Weights of a small transformer language model: 14.3M parameters, 609M tokens.
Each number is 50 + 12 x the weight over its row's rms, rounded and kept within 0 to 99. Layers, rows and columns count from 0. The size before them is the row's rms in percent of the matrix's.

# layer 7 MLP gate, 832x320, rms 0.0401, rows 541-567, columns 0-39
100:64 49 56 77 57 44 56 62 39 54 42 48 84 44 68 51 50 39 58 79 52 64 40 36 58 57 50 52 80 59 41 47 43 64 46 58 41 52 34 59
104:56 48 31 39 45 61 71 53 47 68 64 34 57 46 58 58 49 44 51 46 26 69 42 65 62 60 63 53 42 51 53 44 38 58 45 50 36 54 34 26
100:32 44 60 53 73 44 42 40 51 42 67 57 40 47 59 58 43 35 28 44 43 31 39 47 37 47 42 63 50 46 39 46 54 45 47 64 49 32 38 48
095:51 44 37 62 74 55 36 49 36 83 49 41 37 64 63 69 43 43 53 66 36 71 62 52 37 41 59 41 41 54 40 31 77 58 35 42 57 40 59 40
092:53 66 36 47 37 38 75 42 57 54 54 48 50 37 53 37 43 45 61 63 41 56 75 65 47 45 42 34 63 58 32 53 58 33 50 47 51 43 32 51
101:47 60 49 67 51 40 50 32 51 29 30 20 65 78 58 71 74 48 71 44 48 63 49 52 60 53 33 42 58 56 47 72 38 58 59 67 48 42 39 52
105:57 59 49 67 65 70 68 61 23 61 43 33 51 55 61 69 70 44 45 47 52 34 57 43 39 54 46 62 59 38 41 35 55 41 31 27 35 56 62 50
102:62 57 46 60 50 40 47 20 34 47 69 20 66 50 57 57 32 70 48 66 49 35 42 61 57 59 54 46 43 58 49 31 54 45 57 60 60 67 69 45
102:60 37 67 51 48 34 44 40 42 48 43 43 44 33 20 42 60 38 67 55 50 49 65 43 50 36 60 51 29 48 55 52 65 59 45 39 44 45 65 49
103:62 47 35 56 43 52 58 49 48 47 52 48 43 32 40 45 47 29 40 35 52 75 25 50 48 49 39 74 31 48 58 47 28 57 46 36 52 54 22 58
106:59 62 33 46 59 58 45 53 55 26 34 59 60 38 43 60 61 36 36 69 42 49 45 86 42 50 63 59 44 54 46 58 49 32 41 61 42 37 49 50
097:31 58 34 28 69 54 49 53 65 43 67 51 28 49 57 42 55 45 52 42 48 37 51 34 46 45 64 57 40 36 59 32 35 55 39 45 44 48 45 71
101:61 32 59 45 50 59 37 39 50 49 59 52 59 40 34 46 49 61 59 50 47 50 38 50 39 37 40 69 55 37 55 29 40 50 46 32 47 46 61 45
095:52 69 76 59 37 78 39 56 63 52 43 61 54 53 42 54 58 48 38 49 47 51 53 46 52 44 51 42 50 65 57 50 49 31 62 43 77 48 39 25
101:39 53 27 34 46 57 42 47 75 64 45 64 29 75 72 58 58 48 55 40 55 34 23 61 29 32 46 64 40 35 53 41 62 46 45 35 52 44 54 33
099:59 60 43 45 59 41 65 44 54 63 59 52 55 69 40 31 52 36 71 48 37 70 51 40 62 25 36 66 23 33 59 46 54 32 57 21 60 48 67 49
102:42 50 50 67 44 39 43 62 65 74 43 60 57 30 47 48 58 53 43 59 51 69 48 61 53 53 30 60 56 48 41 36 22 71 31 35 34 63 43 46
097:46 55 63 59 43 45 47 50 53 63 49 28 61 48 69 32 60 71 58 45 63 58 52 40 56 59 35 35 31 57 44 60 49 41 45 36 47 57 44 69
105:41 71 42 48 42 74 88 49 46 58 25 55 50 67 40 61 74 57 42 46 29 51 53 49 25 33 51 59 60 68 71 76 47 56 51 44 53 65 34 62
102:51 38 32 52 39 55 44 46 63 35 40 55 77 47 44 47 64 38 40 65 50 50 41 47 31 44 63 60 42 48 55 29 37 65 48 29 50 52 34 73
088:46 41 59 60 54 41 52 47 43 41 73 42 28 37 59 49 46 67 47 45 47 29 53 45 57 31 57 61 56 50 25 35 34 51 52 65 35 54 56 68
104:56 42 66 35 42 26 51 72 36 56 41 45 56 46 59 50 67 54 63 60 52 55 58 47 43 59 21 40 69 48 40 63 46 48 43 38 73 58 62 24
103:41 53 53 35 61 50 54 72 46 46 72 58 19 16 55 56 44 33 58 55 53 62 58 70 46 66 40 38 25 56 47 55 45 46 50 46 66 47 33 27
104:64 40 48 61 67 77 45 48 62 45 37 53 81 52 52 54 57 47 39 55 39 37 66 67 67 65 52 66 44 62 78 61 77 64 42 53 46 48 41 39
096:41 38 56 43 40 48 49 55 50 63 26 54 65 54 53 37 31 53 54 65 42 44 40 56 50 56 52 61 52 56 53 61 65 56 53 55 67 64 56 41
108:59 47 56 60 58 48 43 51 48 55 45 67 72 47 35 78 43 91 55 43 46 50 62 53 54 71 61 47 71 61 27 64 45 51 55 46 74 71 80 50
097:42 44 54 59 63 60 33 59 51 40 43 62 58 42 54 60 42 41 51 55 55 44 39 52 31 32 56 59 57 67 70 16 44 58 33 46 37 44 84 58
# layer 7 MLP up, 832x320, rms 0.041, rows 541-567, columns 0-39
091:43 56 57 49 55 52 61 38 56 62 67 47 31 53 45 51 41 54 67 34 63 51 53 52 58 62 44 63 48 27 41 46 64 44 48 37 55 43 33 57
103:54 42 58 24 39 35 51 53 48 60 28 56 72 54 38 49 61 50 62 24 64 48 67 56 46 54 33 40 55 53 64 49 56 76 30 45 46 35 28 59
098:54 54 59 31 35 47 57 36 13 46 41 58 41 48 55 63 33 41 64 42 42 48 49 56 47 48 26 41 36 66 58 63 56 29 56 41 35 51 39 54
107:59 68 48 49 43 65 76 60 52 58 46 52 23 47 44 48 52 35 44 40 40 38 58 47 35 47 35 69 62 33 42 66 51 57 45 77 39 46 40 50
095:50 42 33 44 24 58 50 38 17 39 49 81 18 44 37 57 48 53 39 41 32 54 43 47 52 38 48 66 72 42 47 45 51 41 57 43 50 33 59 54
102:61 52 61 43 31 57 65 37 38 60 33 37 34 41 57 64 62 48 58 31 51 64 35 57 45 34 51 29 39 48 37 64 30 50 57 33 37 62 34 54
104:66 52 70 77 53 65 35 61 61 60 40 58 59 40 44 52 35 44 13 41 72 48 30 56 37 55 50 61 54 43 51 54 53 46 50 47 47 54 50 35
095:59 60 59 39 52 64 44 30 59 52 40 65 44 36 67 31 43 35 54 61 56 45 38 64 70 56 44 44 44 53 69 53 36 60 43 51 67 83 38 53
102:61 41 37 55 31 76 42 61 51 29 27 51 70 60 69 77 38 53 29 45 60 59 48 44 28 59 53 82 38 62 61 43 67 54 32 49 40 58 41 50
100:51 40 47 56 70 82 37 58 70 36 45 39 33 51 50 20 49 50 61 57 48 44 50 48 30 51 69 34 24 30 52 54 56 62 67 50 54 45 55 53
107:61 46 29 58 41 73 76 49 73 44 70 59 25 66 38 66 64 36 25 36 59 65 35 25 40 52 55 45 45 44 34 37 25 66 36 52 61 52 48 53
091:52 37 50 59 35 45 68 29 52 63 53 48 53 55 51 44 54 69 73 58 45 50 52 40 43 62 39 77 52 63 71 87 56 33 56 55 50 53 43 86
110:58 69 16 42 25 51 66 32 64 55 55 51 41 58 51 36 59 52 42 47 33 39 47 60 34 23 50 48 54 55 49 44 50 32 30 66 48 29 60 52
101:50 42 66 59 64 62 45 50 61 73 55 69 57 53 64 48 57 41 30 55 47 47 38 34 61 72 40 51 30 61 48 53 50 41 68 23 55 52 38 42
095:62 61 55 58 44 63 61 52 51 31 47 37 58 51 40 42 44 58 55 62 70 50 61 48 69 45 68 55 32 56 57 62 60 58 54 37 55 46 47 27
102:67 51 41 60 39 73 51 60 69 55 50 67 51 33 25 56 49 54 26 45 42 29 49 44 52 51 52 44 67 40 45 52 46 62 60 56 51 50 66 45
105:38 45 31 42 56 40 33 41 46 48 46 63 48 49 50 54 46 53 63 62 39 35 55 56 44 64 43 42 46 58 56 67 61 42 71 37 60 38 39 57
092:54 45 62 60 39 62 66 57 45 32 53 38 37 37 39 41 38 43 59 29 47 35 57 63 55 37 41 56 59 41 51 56 30 28 61 53 48 52 42 44
102:77 44 44 89 62 56 44 61 53 60 43 42 47 34 35 75 43 55 47 50 40 61 41 47 40 72 39 67 24 67 59 54 50 54 55 55 27 65 58 41
109:47 61 57 59 50 37 51 43 33 60 47 52 31 43 62 57 38 33 48 54 36 44 53 52 57 48 58 67 60 36 51 49 41 31 45 79 38 55 37 55
083:47 33 66 38 61 50 42 44 44 55 61 36 58 22 50 61 27 50 43 52 66 45 41 58 41 27 38 60 44 43 49 51 59 51 52 61 56 57 27 40
103:55 43 55 57 62 44 44 61 29 56 51 36 61 33 47 58 59 44 60 38 16 83 34 71 65 67 43 56 40 50 59 46 62 37 52 67 50 41 54 50
109:44 64 56 68 65 58 41 28 41 69 43 55 57 76 69 48 73 54 29 59 39 44 51 44 53 41 67 80 56 65 60 45 49 62 73 52 61 59 45 58
097:44 66 42 46 50 46 55 42 41 67 63 67 48 53 57 34 59 66 69 57 64 55 33 41 67 67 55 44 59 53 46 43 63 29 43 41 51 47 63 60
086:40 26 56 45 45 43 47 38 59 53 43 42 40 54 40 32 38 49 56 68 20 38 56 39 45 61 30 54 49 50 47 45 63 42 48 48 24 50 76 48
095:38 51 38 70 36 36 34 28 47 32 67 44 47 50 41 53 54 50 55 59 38 40 42 61 61 37 41 34 47 51 59 47 29 37 63 51 69 56 58 56
113:41 43 46 41 41 46 54 54 25 51 78 53 59 56 54 50 53 61 66 55 51 51 38 49 42 28 45 46 46 47 33 59 48 63 41 63 87 40 70 56
# layer 7 MLP down (transposed), 832x320, rms 0.0377, rows 541-567, columns 0-39
098:68 42 47 55 64 42 69 61 51 55 43 59 63 56 60 50 59 25 56 42 65 47 45 58 28 39 46 42 60 55 46 64 52 55 51 60 33 55 64 48
092:70 51 45 64 51 55 51 53 46 49 61 49 53 47 39 26 40 44 51 33 46 65 37 59 48 74 46 43 66 62 52 36 48 46 52 68 48 51 44 55
095:61 40 48 35 46 56 52 28 50 64 46 57 55 35 61 70 73 51 41 57 37 38 36 39 42 58 43 45 40 44 32 42 45 43 53 52 39 33 33 51
101:51 40 39 36 66 52 41 59 46 50 56 43 38 40 61 53 55 42 47 40 51 55 43 39 32 35 48 56 43 69 16 26 58 63 31 56 43 55 56 57
097:43 43 46 46 32 34 48 40 32 53 47 51 52 36 41 42 69 65 57 50 57 40 47 24 64 41 54 54 33 65 72 60 51 32 67 61 35 60 29 39
103:54 57 35 58 48 47 44 48 56 54 50 42 67 57 51 42 43 64 65 63 56 51 41 34 54 48 30 71 68 63 42 42 61 53 62 91 34 60 46 54
107:66 57 47 80 40 45 52 21 33 65 51 44 45 56 25 49 52 39 52 55 43 37 48 42 52 61 34 43 59 49 68 50 53 56 43 22 42 33 47 40
095:44 20 34 42 40 44 67 55 67 52 35 45 64 38 54 53 42 54 37 60 70 66 34 46 38 59 50 55 57 39 54 55 55 57 57 45 52 34 63 64
101:51 28 48 28 53 42 58 73 56 57 61 50 72 35 59 25 52 42 56 48 66 48 46 54 50 47 57 42 58 55 49 46 51 38 45 31 35 58 53 57
098:70 46 67 59 39 52 64 63 60 54 50 56 56 37 42 34 40 79 56 42 52 52 53 49 59 45 46 65 46 67 37 61 39 51 37 70 52 59 24 71
107:64 63 69 52 57 72 50 49 41 44 45 63 55 48 41 47 62 43 29 61 57 27 59 38 58 54 44 49 51 60 36 61 80 58 57 49 45 43 40 44
098:45 68 46 54 40 42 49 56 58 39 36 54 33 39 42 54 52 47 49 46 43 75 43 46 48 52 64 32 55 44 46 35 52 74 66 58 55 35 34 26
106:38 46 69 61 36 43 25 53 65 25 58 57 50 62 60 50 58 57 40 61 55 39 61 42 43 38 36 54 59 50 69 38 32 55 43 94 56 54 63 36
099:65 25 52 43 26 68 39 52 61 40 57 60 67 32 41 32 38 60 55 29 44 49 55 55 35 65 53 64 47 54 47 62 60 50 65 58 60 29 66 48
100:60 43 46 60 59 52 63 47 52 49 38 58 64 62 64 62 65 38 33 40 59 16 40 51 33 54 41 29 60 67 52 42 71 55 48 63 27 51 45 49
106:62 50 39 39 26 67 54 61 54 53 50 81 52 62 34 68 46 53 44 43 44 58 60 17 43 41 42 38 57 55 63 53 58 53 79 53 53 56 58 58
105:65 59 44 62 47 55 38 37 43 45 47 56 50 51 41 58 42 53 66 54 33 54 47 41 47 49 58 64 46 72 31 52 57 40 43 61 48 31 54 42
092:35 48 38 61 67 44 47 48 46 32 66 50 47 36 54 39 58 44 40 71 53 63 48 42 38 64 55 53 46 36 37 35 66 44 62 30 47 45 49 58
104:42 52 38 43 51 52 56 47 65 48 58 40 56 68 28 35 33 54 35 45 51 47 44 56 32 54 43 57 57 51 40 57 61 37 51 30 50 56 43 47
102:53 36 58 44 41 49 35 70 35 38 39 57 42 62 50 64 50 53 47 47 47 55 43 57 69 29 47 67 55 38 45 65 43 49 36 51 60 24 61 58
083:77 56 29 45 54 38 53 24 63 39 38 51 35 59 42 47 66 59 46 48 51 32 43 42 53 47 48 25 47 55 58 51 51 68 53 56 53 35 54 75
106:34 74 51 54 44 75 53 44 46 45 61 41 60 50 41 44 48 51 39 57 62 25 63 42 41 57 47 45 42 42 42 65 56 38 51 55 30 41 51 64
106:42 54 46 43 40 45 29 38 57 38 25 38 73 49 61 38 36 40 39 48 54 66 46 62 72 54 43 22 65 66 61 55 50 65 41 42 67 39 31 41
099:33 40 43 47 44 56 62 55 56 41 26 58 49 33 60 48 51 36 51 60 49 36 66 61 36 43 12 49 44 50 52 61 42 58 63 62 36 54 49 41
092:48 67 63 47 50 57 51 47 51 44 63 64 45 50 59 49 59 41 43 52 60 57 63 61 36 42 58 60 59 46 36 71 51 47 39 48 79 46 47 38
100:44 49 45 57 62 47 72 54 31 59 53 50 57 37 58 39 66 56 45 32 62 50 40 39 52 69 41 51 44 52 69 67 57 45 28 27 31 42 50 46
105:38 52 57 45 57 46 49 41 04 52 40 43 48 34 45 66 56 35 44 49 51 34 54 61 60 56 55 34 44 37 46 63 43 50 59 52 63 41 53 31